Part of a small language model's weights: 2.3M parameters.
Each number is 128 + 24 x the weight over its row's rms, rounded and kept within 0 to 255. Layers, rows and columns count from 0. Numbers have three digits each. The size before them is the row's rms in percent of the matrix's.

# down: layer 2 MLP down (transposed), 512x128, rms 0.031, rows 37-89, columns 0-127
# up: layer 2 MLP up, 512x128, rms 0.114, rows 38-89, columns 0-127
down37 100:188141135120157112152123104130113120141155152097129121134129120183155101121149087157134098147121108153131116101138134115118115146111126120069115107110117090142099200108140173155139164133155148165133142124124113149135094099092096115151134121152101114128131081120108128123105111117169110143086119119147118087163133110125141114156103144166105108151196116172112131151101134124130102145111
up38 107:133155119173134105144088128120125129137152140157126169130087104135134124142142142165136170200139114093108137095109092147112141086163129106144113145133110109126135122104089158124127102148130132125139153114131131108184127130161109133137128139085148148072119149123158131155140151088117123179092144124096069112141101091120100146118103128142175096105138091097137139151124106139101118112151
down38 101:137110126129113118077118091118115065143143182118150135129134139108093138153134128152114149136143174107156134101134165180178162126136096134109111088089136131179147084116163122117108140109100115145139116153135125148160141089150128120133094091123161118123151110115096131133124084153155093148182136150161080155141150125115132150116155142124091134112121104127155100117110100144125132118112
up39 095:122126092158122128139117111135145180135127152147085116140099143172166138162111118113156138146098084110114119184132103147077089079140104138128113137088108129135089094109117128158135136128127124124124109115106122096141086177151105116118106096158148098166129113119152139161122118167128153148165158127135153173164123113087117103099151112118094137100119141128110180131140141149134151136101
down39 100:102157166085107148157121115155131121116141162139100145163115127123099104108115164126125149095131136132110115146168102145077115133166133096122117116142124112126139101096144109125204158141174102127124169147128171136085119106136131133139120149160153126081094153154101128132147123139138090140113182127123091119142141090078095101107113154106147166088124137110144142097126138146121144141101
up40 098:155157148128129152110179121107117135123102092105143150089135141124113139084118159112105134195147140136125110111127161137115104112158117113120116141114111105171072131162110114117134095146085127108117097107089125138100142139174115087106156122137165116128120138168102123137123145183100141146169087096131133156141129114112148159160119099138138134170104139176153124116147134121152115158176
down40 096:104125163164082113132124142099162148097154144114139121108131169165103134129129114123115092127180134097100114194102146102103091110110122123141153107132130131131121117150138135152140137109093118175127103127097152166158123168090128107125137117145140118102153162110152117124150146118106123144108110082124120128146117193147112100103148152158115134138165104078170161107115104138151115078114
up41 100:114139096087127140129103102140096104160145132127150180168149134091132112177105127132155151100157093109182172114082075086152123129138122149143103115144125119138130119128144131114138146155139128150112110087095104137143096116122136092176133093141162125118193135143159080119140150074130123121128141141134151109131114151103110159125126098141156101160148155155141108113107114129111145104123
down41 098:121123131173045144140082129095168115117137077124116106140102126142115109089152149101099129164129131134146173135144137099135116100116131140090151150136152134078132115094130117160134142120143135072124092122141107120157143133135117098108148132150100149187107139125132090117097125155123145149127149146144152128099115156148155127132164116094104179137110127114147135102132133136134117171187
up42 098:108130065139122134106131123154126104120131145132196126106086148112126110137124110091129139134120138131128128134135124166131158120139171134095090140124116113159107120116153133133117110149109151120134102111148111137174100153102133100052132146131127148139088096187154163117089137137122149142126119109143127139173135137073117106122149083139104144164132091158159153096121083164135143165143
down42 095:156096139127117171099118137079170100124113119138129154145163145162117093091147125109114133189130134126103133129120112135105145138117173139136098142134148171136114113127128114116112149150095164121094134138145148117171178146140133101073121154109153124075156144113130127147130139105102117108120071119119146173140129122109069147124114152171131106099170131116109122121122091144078154132130
up43 101:138134129132128113119129105126078113138128125094167094149114169184175150129130118086066128143108113100156152146138148154121150101138139160137114129107179098099149163146118160129143175091138114099102142116130112116095105105087142127140161091151121136138128172135119117129130093150078104123106117112141149154135160162105128142110109117180141098140103110157154118152114101148141124090117
down43 101:116125107146090133121106130102148100124121168143120125145155142120130107065057168119177122139136146104108122135096139150121105153136137118107097129111085092162152127099173141145142178145132154142075104116179124136125146089116142116162130147159137116087117129108190175121122134127136109105166147130123127135163098095131116141128101133125109168139107157142102093114125124105129138148146
up44 099:104142095141123145122111095168119103133136117095110193170136167078096135119101145115146145114115157137143147151136129151124169113112142115119128172149127129148161139082131103120129140138112131147125092144119117093147132131105105132193093135110146168108143162139092134075127138134180088117133091155085139131110130133113122154111164116127158103129116100119096076158157116135134130144092
down44 099:100148196131114132156108147105105120084174151136149136099155116130160142121132142135133091097099103131145147115137102121143149103119126162123134088098108127131124123140144135140108179092152114112144142131136175148096129138185173129122135128153118083123181069140164093152117126109119128087148144142105135093117112117128133096164107139143097095145135121121171113124096104157159124127093
up45 086:108138152129147164128133145133102130147144169154117093155139172148147164136130147114116073111135150131144141116094121136123129147110094101148115141071139118115113095177168125120123112169173158131162082155126137084122148130128129096138109153108151062105155123156127128148108102099138121144097125113154109150087113102115182118123119160127108090116119125101127177157126124145122168104111
down45 095:125147088112108123097144128161134150138122097140165101115099126130117153146156109137090149149187154091128084126132137078087098131128176141142120129161132149126135131097110110142123128104111179122140152122109083152126104113141102176144135148145139168114125121092087139108166113167130144124121126139088149143122127154101096112095128117190087144149129111178141127104126145140136078120124
up46 103:104114144167124158139137094114115127146113113088139118135105136112155098102136129112123104091087095116150111109128133140096112108104071170143190106118145114127097146108155164121169143115156141135127145142146127151167170148143105128156085141175138127106116117112091136096129089120098128131110136094112130159125168091111118167110159083126141155133117127164152153174125162141127109139085
down46 106:123136114066107118116128100124124155156098128137136098116128144145166158101136167158116162117148083108112128145121137122125137123100126074140108101134120153154141126137140114144132118123124114118128152149124174158146140120109129139131082156120101122174094147098121133081163085112122118160103172115180099131120115152157113141142169119155105124140112130163126057154119103103154105120193
up47 101:088110157121133134162155085167156142131129106130105126155134099121105129155150122082136161120100120105130119107078103088177119124089124101167150169126147104129170106145128092091159131159094119148120104121084140141075149162142143135126139140140152145180112146111148113131134119142123102119137113105124076109164138153148123101096173145133143165096135132090123130150108110148151148121105
down47 101:122135131105142114177109142122088144140142159126148075193159139126124169103116122097137141149126143111108037196090179099088162151088111119122116135117135160124105103117122157143116113121148118145149138127138125109123133160088129123107131140140137140121123113118137133106117125122139151118114127145113162177124106119128133145103110162114118096135127143164121164108104089090173104122145
up48 096:088169127146136168125125088152125139133142106149128124107145198125129142135137138109123141098078145147097107125165141092140105121134160123119115149123145148113084130131131101087131116113146134119164146113132126074106114065116181155113158141186167128105140103139135144148081126136154120088166133153148100105133113111125122149112141130076076148119108130156128133145101137131082128122127
down48 091:130125125112148111099127167172106134135167127134131131152166090141108142106125157110109122142153122138138107138116128114109119146104074109158114082119080162115131065115136141154163118111109113103122113143124134150116130172085127089142102152100102083104141146141135129167151170140158094131152120090152153122155133090118131136136146136184173119149105097096137115131130105183168133121125
up49 095:155157140116113116113109139120089107136100127134113129207080116123106150118115175121113159098129137119139145113100136159138166099137139161111161132130145186114111114083107154117162068144129112126148146140126155130130121093137138115145141118170099180159140128120168094103102140111150097155142123151074131149136129105133108119131111114088134097132101085135095160157134146133101114118147
down49 094:158131102164140175157147132146183134117154179148114107093177120113122122165124098116108134127098100152139089187145126118130095124130110100145121100150121140142108105157169088168126129104123116107142096106132120113123089125092124144119119125080123079099114150127123138125121113131131188127112124151139114125131125141105138146136159175118121161118156149090145089138123120170135136087082
up50 109:121131128113077119135155126131136128163140131146138084121117127156166139158131169173155151131166097105128085149169133112151158159185091147148119119120164106152151161143119085131142158083158123181115166092125135129115103125113082148116131126097108107102112086141129134130137139114087112088119117115114139080110112147140082133145116134107135118118079110132105145159109131123142163156127
down50 116:119118102083149118153139076144126104161157129144144175131135118162129137144065110111155172173144100123112081108151128134149128118173112087119143140139128120144119126108145100136105133114147138179154130131180100142141154109133121139105157172127132130089095134120115129115143129103084156129137134153092143115131140150103154091099177114120112113127062076145151125117129112152118118151116
up51 098:143121112149156136157131146110127119111126156167119159157201160154086132154107139144153106124120145132133151138111125171106131142132102107127106124138129133129122104131138121112165144169101131097108122118140139119076180125137122131115145111113088120106144165146164144131084094130128166140083097171078106087118091103122080108147144092122143148159094153113142101128126113136175098106149
down51 095:125111101108109097130136116123210133143166107134133136124101100121124144105103143107133099136140125163113178135145097129113117194122107091110132165140099160130112151099102101116107123143107140160094156110139121154112148141119079096110103128112131093142116143183147115155183103103139094187139133119099138124094137118136103159131150124156121101153092159138154138132151142124145117105152
up52 099:130110169146125103188114133135150111117147102122130109108149109154131142182166129152108072131105115147105138093135161153122106123110094082162152142106127102127108122134119119163146139113143134093132081137143157120149154155100091119107192126111147143116133126170155114138112164125150095078135111104151154141111098067114129115117159110146104130136138155171132123140121130118164107124169
down52 109:104116113127099125169141124129127119118088146119122123119107148094118101162157115150092077134110160140130133146119118129112157117135176145127162106132114163069146112177101144139159143092118092148153108120153138149136146132082084151120158116155147135071158140148092091090128142130152156134122131097172128157095104143132119181127119148113128143148142111100124121146156167096142086125105
up53 096:115164140129115126122102149116124124110142105130145144114110103112139154135161150106120131121119096158117087101160101133110092130125069116135139124113163128140152161121090144107149063097099115177154127131129168128168117123143146119141097130121092139166159110083188159092107116108106145143122107177174156097098151151127150099129148173128110146118160140100125146138096144100146139150132
down53 091:109099099100078146132087090150184133143086106135162116107119112106067122142081106114096139115118148114148188152127148138108161110133153126130141116122121086162124155125132154136127082117122140161157149118124110108133120110127129157113153120153114169107118155131155152172123128117166153104126175094169106154146120124129087134104133139110147155105128131141121113122174126122092146168104
up54 110:144121084119125148135119089135124126126128116095160149101076126165198154167099120110118181128093104146126134119154118147170102100151113175124167167143114136100109159118120090120132146153148112115146088120135107108117129125124120085104157127125123132140142134102127162088067158112128128110119133109154077116141134144111142158113168106141120151127102089146153122124152121083139162123140
down54 109:122057149156136118102147139141124151131145122155118120142160102192163124104151112143116134106090105183153119146173121129081125102112144108155159148073127168139088146126118087131167128145118143139126141169130142117119141137125154105141087115116136098105136130135136121149101127167122111140152070101090105135176084131153123121105125133137114118140134170133094122143097147114100109133109
up55 108:146139116092145107183081143173129154136147154120155161170115124110117141114139123096139151127096148132107138117110116139077131092140132163130113066112166110122177123132155133160118096122114087135143126126079129115145131109130083183100139149148109117095145147098133088126124111125130150126103146113145174150130142136131095126166108109131158120129130102114129157151168132148085110093167
down55 099:145119118137112107151120135102114135142082125147125115116082096153141104119122140136125135108141138129122139115123114099117119094099092161140154136164136163123147179144133126125111165118175137127103135122136170164132155155128129105161139139109136138151156119139129110191124118130152099090077094145132114104121167128150095122115116119057109127151145101106131105154076082149193115138176
up56 090:108121068143117121139144100129149107132126122126132168168144100137169131116139140170122148105134140133130091119092122161129110106161114122114086140112153146120119106128093182097114132105127126140137151113140127150162130120143116084093148133133107131137168136129136089110163134105157143148137052153160114111183092125117147103136145112106161170134123096108126131132157180114190146120094
down56 097:144139156107038173115098102140112139140126139079137139157147109148104088109124133147110065147131152147140150120149115185142145138144151121121137145107118135131151098097149088140124190092121140149117151138140161111109115150105138128073135133102093161131123147113115089147136153146156144133123134113112089150118111117122096125144138139121106143144145068089121141119127142157173134127128
up57 100:146141115046145157120110088128110123126142104090135112138161154095125118143186122164165145117078111123124119129136136114155170175144138157085103115104128081129152152149147116151136140101115121117152121127099114130177148158139102109158119144106112131129119137150131124120066108166119145147122154131138103128160161136112121143107121110094140158121102141128082112149115067126144159107125
down57 095:099126116172085129078120096157115106127145124104099109134134119136106072105105150119082160142145111129130152110147134116159131151116119109130131143115108122088167110114102163158084149131129138134119146162125170139153066153154161127110135150146122128130100160093104166152141155119148113117117129123130142126103108093166115090163145158130143133130120175101135125128114135175105157181082
up58 093:163112114132078140129121097109151124147166119131173154105127117118120140160155128143113135130086149117159128154105141125196129153120133131106106128157124139130160128130116078096124139140094149140154135155077081149132119148097119139153076129135156085102091120097132164116114144163102174076127143099146118126125079136123163164117117135075150104135158133131143140133109125108153118115094
down58 093:140115149125093096092139180097090130107137162111109107158127095133107139098115156134132124095114145131128159143143098119178150140104161109162124159171123120098133136098159137162132092089129163139117137142124142161104122105114146129101124136113151121151095114097091114116122133166132118156126104097152162111099111140135168148137113170185113144108137113162134152096102147083097180115102
up59 096:146112128102151158081138110136137129116128097092087110106136126113180137173175114129188128128165127125138093151125100138117139127123136134128134110132117101092101083152119145137122115123115139074156148117146173150121164146114168087129132127058151169122110155133117107114132147126089111119149189140142078117132126128126129143125102107113161129142144128132130100115089175159110136094136
down59 095:089145147158089113137144102163127141120090180144194118103119133111129108092144109115126132096139184152126110180123152124135126099119143139123087119114153168131136129126142179150104171128142121132127157157129087115156141101145125151108114125151116141126093116078125100109127147144154122136162096092098111126091083106150078161109119158127130117140143131190123126130095114114115139133127
up60 094:134140134129159126128115133122140144099124156134154132106154152103093207162147191127103168151126111163171119149098113159123139129122119118149111154126109154106130139164135120127136105135094131148142071139132144123140138090100128117118150143173128145104125106114129158140133095126105162110108100115088172091109098133121154115135089150115153091122103101116112142149130096186130085102091
down60 100:125146153108140130144139194108093160158136113148148135190099129116160100120138119118136148144137144142085086141155124105154102153128107160119089111137136155078137150131098122071154130113142160127153160130131120088134115127157130131106117135070120101093151152100170103119114117114131148152171119125083104099118132131152160161130136111116134114105112155119092098142117135113103104178148
up61 099:116129135150146147130105149131101116107156165090169181119131141154141153113139117145117146189114143155170120127164139149143132106146125127115109115136119116125120104174134121066173113145080073154117141132096120087095139103137150126128097154127116151133149127154088130097120121138096124161167107110111129134133119107175064148117127137120152119117137147118157123126160152115146126062109
down61 099:152133173147116095133124158127171140143112136156149119119091154063095091150144140098167147107168110103144095119099118104130114094105132120117116113116136164144117178140148135171126123122110156133101119129134130103101137148174119123150122111105126156136111128167159140101118124174093118120093144126133136167138096093115101133134135096139083145170168066143146099172136129122136121133102
up62 102:098156101113166137134132120158121116143163122119133153147118117114141167140144122108144123138138138146144120098150099131126097108141149135102105091138154146096108122153184101144167113183129126181137163089120108102113139157115144109168173160171083131098120133090118129070114125095109147126078081114128137165101136111104145100111126154130117127128132159149070126118118140145141161116106
down62 101:150125130083126166106107149099125158187123126088144144118146106099138141110145099150074161123166114100147095144123125138121141126088136120120150136120128169133078140168117118103093102129128133135081118170092127076140136171130135141143185106143139086151154120156121153151148138085077135119117136114149132094161103119086121164152126146127132140116095142118133135136119136173133118148110
up63 116:113118105139106167116126121117142136144151112117100157136135154129170092105155144139168121109095138101128167098143125192117099161124113103147118138159179136123130140164134123108156141107103106103092139105125134127179131128161093128110110118079106080144110123120146174122118164147095140160087150169095113144131101154121104099125106135115146130132142125102145169073125118095173129142109
down63 109:117119111125134129158101101143114132112141126156140158103115126159126055129139118129133070122143088170133116135150118100130074116118109146087154157131132127133134159129100119152134101147129160162144157085126138095145089174110146086138142140147114176091152134086147168132145142119110133159099176145094110135096143084109092141107145111109157106109147127140127131151110144163175129136131
up64 107:130140094117150159126160143125112132126145087152107118126127127130119148117101135175110130130122099132130127097132145116124093133153159128069130148128174113141174130139091110153122122120131081143125126128109107164169092104120134148144166124103084171150098155143101144108127151120121116149093133147119114125165139134106096102132106148147152117084091071170096163126168153101152178169151
down64 116:097146147146121088154145137158105131109097114130143073106076134179126105143128120123178101086099123128163149160154142123070107126157154123106172147123145108101100148124135116101106167093121152120091165110097150145126128133143129137119123129124160178140099110129138102106132147135123087097131117146112095132158156141120149117098145147134192144121123130141140135145099180102128160113110
up65 102:135109124098135077142133093122152155128161108111074145112175136115131171159133150090125166123119121105139136140129086175138142099107138072096158132110115092150175113137156105106116126154126138136159133141116128163150161125120151188136131109139145146143078112089143115112106143110140122138139172112106108110158154126145156111135141129079117076147114093117161147159109115117148110148140
down65 096:158116104152110136146104134083123066159088109115126098162137123129095105097080127134117153117175128161089166110170144117125106100108084146148142125126117117158135135170155138160145123159146117121159106131130122079128112157158136120132098143106139117115141151179094152119144130118113172130132153111167132166116163137138131153156079122115111105137073116120134120134143167129107123087121
up66 105:138161085127118136151146092103129143165194158135140087143096163125087099095138147117139103151098166108088105115129087104107131100124151128143109139145151135095126104119103114160143142096120104116121161109100148130112144168117108139117128149176118119140109114155101145155096121121135114111166128168103089126147156140127179093098128128124147083133170091152132133099119118149141116171114
down66 106:117106147132126142178117119110112149162118113138172075161162074142126142145116117140129158102120103133101158143108122108145142098112122122154139118106185097126171121136148126116166160101112119137104118167090145119089147127127140142119134150145111157089092124163147094148117089080115142108081131116140096093131113133146147193122127133122161087119136132154133150142145099122162084134145
up67 096:092155150111114119160140133161109105098136147112145132113114127123151113130147121144119161168143194148107118107133153100144086119110087121098152101147159128140113069107088154124127114111164154109120157144169122156140090118158095101125098125156145108115148139168160166116150101098121156119107130140072116107137106091116119098144135122123131144174114097183121162113158134120116147122096
down67 094:119091163100135114124166101106150124104168075156123131148146136126119152125163157131124096121123156108129125131105186106147129137197096154114123129110112104137152138111144134080088120093160109089133124156122168143124147125098158111125120105133158113147137156116149141145093086138133072122147147144105161151125158145147134137124121137116114145148120108081091104084150093090152164132125
up68 095:124145167141131111126135121126124097136197148119167128155154146134158120096147115133096102095158113091176111163096140114109074111121123142158142135151076107146137093116086139197103132118149123117112086102097169106140126126117122079166143076141124121102134131140123124134139161116132126114137147114125130174139145141126143125113123100157100103114113163133119075120138103162121134115154
down68 096:104141134099143119113117092145152099153085043165104096084149141149070123125128144119129130113135152161131129099117150158133136137133124092128121130134143132092170163097159142148133107135120131105108138120140107120125155077128144142100151119149144129158143145120128149139138152093089133154106132137123129132210127150109160138109137091079158137084136142145090143124122161152104111147140
up69 099:123112140119104110157129115132104167156136121146130160139134066158144162145086149108130163130145108098153128119110138135138146151138133108130088189152147119112139134108161087100075123131114106135138149133105101120071105083117098138105154169148143130121101145102121151113135124166127091183151136140135160100159126103140095173106139112141124113097162120128097188127157120140112138125116
down69 099:124134141164143154112137131112126119105121152147124115136115113137073132130122120155120125154142162092113102176138140132123160124144105141111126121131139135153101110117113168110171122077097119143128107075150118110119169169156144125123128108153133121099179118103092125141138155117098136212103157161138114135126127123104139106171115127084129132101110132105109135057122151126149081171154
up70 085:086114154127138157121120131140118139161141114076120140102170114142166112140151171140115073100151131104106120139134086154111121125153113143081115143090177138097113143128118171113143172115100183105112171111105133172114132125146123111138090113139101133110148158134166094094101126143123096123116101095081131117097132145144138133138144143128142087111124133164131079098139139144132143156101
down70 089:161134079126063172114131115092134152153136133086125100138172103118113095144102138147109167154093087131142089146136137123099141135155141135122111115125057120161115137143148157098124122193128111149125125123103105107127110131111122160153126153101118102201123121135171177136158171148118136164117151109135122152114142136135104115133131111098118125123122133127123117098105096163132128147132
up71 100:135088120139133114147127120126119173132136151127161116133107140156087124154107117148115156144072196126096134110152134131074102128147077139119133119078160132093123156081143138118111143075150138109140144134092139110152157139106087151173149124141133133142127141163141125161141100128143102102107095159126095169145125102127150150122138093123147133121119102143139134172124123122182154086145
down71 106:135148125160138104135136137146133104136163067091105132082114140140127137163124150142123139119114114136170129120132089137125093123129122159127156096086144159133154133132113162090137116100109143118153091103146123098136152110161111166125136170138105159153149090093132119081091103147143150127075115127141134124143150133103130189104149131124184088147147131082151150089101150138110129101154
up72 099:144151154163119163129131121144157088180128120135111134193136112106111124137158093098148097129158110101156147125134118153097156123171158116153139134136168088140141173111125121111114067144140097114122128121118108084131076151139103155164099104091108145124102128145129125110125075130130146146117103157100107129091134098108099113123135108141126164135120124119103137162097109182117103140148
down72 097:130129143168059111116140141137141149119173130140094162074097101129149114105112157145104104132122110150119151105100091141131154155165125142138111093093136196111108084110117089094121133152135120115149147093160118122134126083137156116140159107141126159122187131121098113142116119130120147126121176131106164138153105142102170120091109124134139143132128117118146144076148163151151123124148
up73 094:151128124117135152091125150159157078157136158129132118154092087152125131154141129134189117090086142093129153174137168160119133131141106148118076113111121081153132119152117126160162154143109144087119117130149124146174113145121120170142156128085066144162107130111135141155105121130147105114163115114110129064152122127133118112128126107147128126100151132112093103154140094156145114117147
down73 091:186107128122135109118109125161150140085109126116122115115128164137139132136113122130116114145130119132115112132112128096131109165111151175127168158163133171087111145129115113124099120135164123167118128108137135162090119137094210101106150111116135109161109100151109094131144106161106156136071136099117095141090163160160149141136149104141162123112144095149122132112091119099111170151086
up74 099:145099158110152099144139106143157152209127127129084133124146121144146144102143099123125146161170097141150115123112123122126099127143124132120113192078146089107139129156147125131159132139134072097148120121123105140104124164130117121121082134096102114172148131151103099114158129143115115120128108098103097164126158154134146114109187130106153139123094097127129086160124098117105111083137
down74 105:167150177092122129160109128152109130094137152124111070162124154107130100133173129087090108088125115130149100158146157146146150081109095135098133134127098123130125157138140121102134106089120139151162148100089160121123120125118152134123096159100124117139117103121139142154117137131108082180145108138144141158119109077173104118152132136104094141138114185124119141120172137168112140159116
up75 098:079102128134131147146141146140178148177168141137156096112096161114173132144151164126106119107110108102123103118116165144152164135152112125157113119128124135076088140112142129175096105099150120175113145136110168163146123117136129069141163133116133124121140124151141083112155150145127150101125135103091096116108079106125113119136151101094149152131118149157129155120134121132130173088095
down75 099:125114101134095140097112173140126101148149100133176116124136123143123085099118146121119125120144162128168181115110107141166169116149115101085162180106149163091106132126126128144169183141104126153133108082146136140095136086103149119097123125104152140124140141093133144128084116113166122097085146141120131136158133123132115145161131131182130133103157123095161071129123121127104111122114
up76 109:100159110154110108146145143110123143110126126165142076135113130123125129160158110110145085108152116108170123133129136111112152139151109116113086105126156144124121165117082128167167104095132145109136157098128086107120161120110049119124160146120102165126128125133169106089160096164146141119124181151110127124149138134129133146149122144104106093156105107159104127111162175077138154141119
down76 096:160103141146140139125098111138106108130102132063126129104108122134144132137134152138153154164106161141103176122155095155087104151090125097195157118146113151112123127170111105123104133146119141150136134106125116130089119115102150117143179119111137126083133138161136126127131141176133097150132102141108167128127070077131100174152131154131146141099148126170131123110115129128091153076134
up77 106:140101091143144121148107140137125112145172148124149146154122134158109139136154108141086142105085108140123060170087113129132110120124067106089098121121177150107154112165131120162151134160155140120096114120116108125116160155154105150149184089098112113112108127133111106141120166158113194132101140122130131140133134126111126113113102166156135112107118135110118109161155129133158081129164
down77 108:132112149131122142089132150163133139115111093096112140151157129110085155156114134134105119132168129131130134132106089125071172096121129131113184120115108144103122102141123136153176118123111174128125117132136165146116101135133156130148160112078124110119127091124106150131138128142174174139145135098147103166158141132097131090135075118110173139131108091099103088175099108114158142127171
up78 099:145118119162130087144133145167105082099113117137156138166118101144154109150125138089094098151141131086145132151108145141125154110116119125104123112138127128132132130109131104150172184156104141161141153127092144122138140118091071111139191132157148141090110120116095129176100087160118151133144115120136132093163110108116133116149125131104101116177128140169148162076141146152169129112116
down78 105:142126132127119067142080123161160100160114118156120106110147171124089132145154125130108090155167104092109116148160154148095162150127136139153130150153102111116135081089113129121139127126076133139085132159128110095124109122116125142132145096135165122100183134128121138140149098161159103113152105118088115131179094097122108122132157147110184115162141119127113140125145106149144167147105
up79 102:108117120121127116109102131092156129126147121124113117104123145145118124112163140079134111151133141145132124127106130135129103071183172111123137097096154110098125123121112134143136136122206112129161137172145056175108130184129117128123089145185144121106125107153140159120109151130128117109157166098101109119159104150120117135088123108090110163156111129101140143155140098131112128155156
down79 108:135117135098124138162145135136098107082132120120113138119130127155158119117155102153110107179157117116135140087124130145149126114116136117166150103143164147110080165161116138117169060150094126106141174160142125104129107120106120139133154139122138122074093147134133182096147097099122107115130144099145097163127140149092161119160138125126102124127138168180092124148115150108074134129099
up80 094:106124133136140100104171119118100131148145114147123138140136101160090117118103111137133132158114129122182134135125159086120089131082080113122119117089143105157108079135133107166129123102158124117201086134136147133076109155140140128108151151149148140122139157150139109111152163115122082165151102122090144121118116080143135150120183129134181130136120135139114129136149124146147070141149
down80 097:114122092145087106101099121149134137142119133093139106120106157127114118121125103123147164101071151156133156131135112153115147129122143144079116151100088140143143140094142092122144128163120120123113152174140147117147093082101170124152192085126135130125129131132150155129174167116120114125146150137134126109101141158098168085109115192136151086147142153125100150095115110143112167125103
up81 102:100146137142127089124123090114131129098070108120144153141144109132190144130140121141129112108115140153113141157101151195106147153140121131119134153124157121139090140105132143124159131116117110156102106078150107134142106140099094102138111129120145125175110109163128129140179141122114119159093104125117125127128106091123125145149152135140201175130066144125123134125099191151143091113145
down81 102:137130116115103157090110089116092151145118141097133134078113122135125173161124097141108121121103148166097113135108101144153144119116136131139123151090146099163111107119117098119134137181108128124144146132131127098115133112134177146143154108153128142139135107167107120138113136071083102126146166167174158105147154176121136097140121086138135126080148070126119141119128127169129139146187
up82 106:116107120089117124109136137134090124128177096145140105146125121116168136098097139124146123097118087086154136126111108094115129149118155123161109107100167106105108107158122164142155164109161142147144114116137096153194122098118132170105138130119157126117087136131085128151120129088124121146129123118148133138152128156106120120127071114169076186125153111127145127180135142165134155099164
down82 106:119091129095094113152083132110145161104124130150099096151179143100151113150142137153137152118196092163154125143119164124083101139151152143080170112138116158078120135136132138146126141116128083100124151173133099120122110124148126109145162137113121152127122133166108098101116166142112125127115108111085118121160117106174129145121131145179160102131124143147125105127128098106146073119124
up83 094:120122096136131114127091118129151090122139154092101134115116134124115153139103131154119089101134163092132090085122129122145118099113075136134128132167148159118139123112119152121116121144164176134142118053139113101164138167134115168155139102129138138153101085102148117139091115165161132099123113123175136184155129153087114142133153134097078086112110155130135127163152133141144103116147
down83 089:159122161157117111100154124157153110145129165146124155118162134123097064121175111105129137125107134102138129064138116147124137077090143121159172108128108110088123115125133113165166139119094135127136166083118149149115126123157140130138147115081120173159125131093109143136174099098139117144136128090124096115120175133101158117160138104098122154159107109146172127140110160112107121121123
up84 092:139146144101105114145108126148175153122156113120151128128107068147144139102179201123127108132087118153160133092115138124124139119112123092136152145101119140136118131146138162137131116129113136063138140170085165160154110095140119161158153144132085128148114128116098118120152138150114113111129114089142146146137130139114129158071109063102118114161124131117141125157108108144114112070109
down84 092:136104119098124112148124156139107148123111163089084169151156109138159139105123100142120150144139141118148125126200113122148116119141154093136131172136124132119138121106106114114183091085119090120070138136161119118118152120123089147113135098150164131132111134106127072162112089122113135102126149134126153112155126133155138123143148156142125154093086100171132145184078101122129135163124
up85 106:124174122086130122113092141179143105119140158137148139135111131150135125104134131128163143152136141101122095106164135127118145163147150139137108147135149105110102163107074147136085174164155141143106164181177080151126148120114117129116165101117125134099104174131111101099113136083113145151138121104095120132140088076092099117107125136143140155118145125166106156154136091107125141098132
down85 120:106145132150106109136103129104092112175109068133123159157112109137130096076129146154167085138132147130169141114103111139118071116135201128122150114121134117095156110138140126093119150152142174149158118158162142098090131118102155182127118153146163118141068121117134118109139121143151117123126131114139106117142071114150091151137150124145127090119099155143153130149114146129137119116132
up86 102:105137072135147189171139104157133213074165130119166128155114119115129137139112101105107127124102124121164137137123121107115164124157135128105134125148186142111098155118126136148153132146115135147155117125103126116148140140118130105097086095131103124176131166078078154149130135131133155095111127122090100112141145082122103129128088141154154122097114138156130118116122156131094122130120
down86 110:140181091106109088157129140131071111103122082118135127123110136150121114183105152164136149129126169138141170154132110174098153152133105120111156130120118107134082118103149126181147128153115125140148174103172149105114078132081112124133117141155129135077128104109113157142143125128128094163118069155124126120139133154094128108140095131110124150094127140106120150136149154113114143132158
up87 105:132117141144125108145105114115100113109131137123153142117145136113128129146102139116112147179142088118172113101125144127122099179156137103145136142125145133104101147146117091119166115092114150119107116098118111087107166153183139156118166157126105126126088135144148140106147138159080150090110103113153114082191148168161144162148138095120131107123121094145111130103100149160132106122196
down87 100:103112153110170101124164086096145120169102148134114128207115144103139104134116116144119111134131148108148150122109090117142132152120130118152155130110121087159147173152149167122101149149165127145152091132155132106153161153103121105138115095092135111152124111157088110090171135110143120128162139113127124119122123107116096082150129149126138174124100112117134094110149110125140141050132
up88 098:153137082095164157137119128131134103138164131135149104121107134148131098106108167126114196124137140134100124130122116112099133185116095096115119117127106126119113097164122173164112147126125134117104120118115109161090135124105177134170116099120129164091141114165141132116107130129160107114145100115150148118116091164114121126159157156084132124123157142076120130171144171099156101079160
down88 104:152135113123137122120131139139103106121119137139102117172097119098137141137184106124100058143127116153127108102177125117129159091097122119155152126146147119128096108093151134117110143101164145169149155171135158087120115116153118129102143135150139064123121127094136121089092131127121176161108166139121104104141146080152129114140121130126096190098143148129136119124105122145126150184151
up89 096:111124081100123136133154120124130138122149130143209160125120142107123108156155112140170109082164155161141163109149140144133142090130108106111136158118132097151089134158159155170133103141141116112152143105111108144167164123064154114144154126091089124112109095155133112154141100110146157093117094141129145148139131084160121147101090107107141067136130162131130149113135124128131135125140
down89 090:130158154145115117068122097088127120158119134150152100140087096088093135117131144123117141162142148140150125141105145085104154101135116080165132159131103156063152121122151140143100117143176162134118134114141121147170165122126092114126103104123133127132158165082122124127148143121113116106144122113155143127185167096120130118137115127140104112107083079117156144139172104125140144138162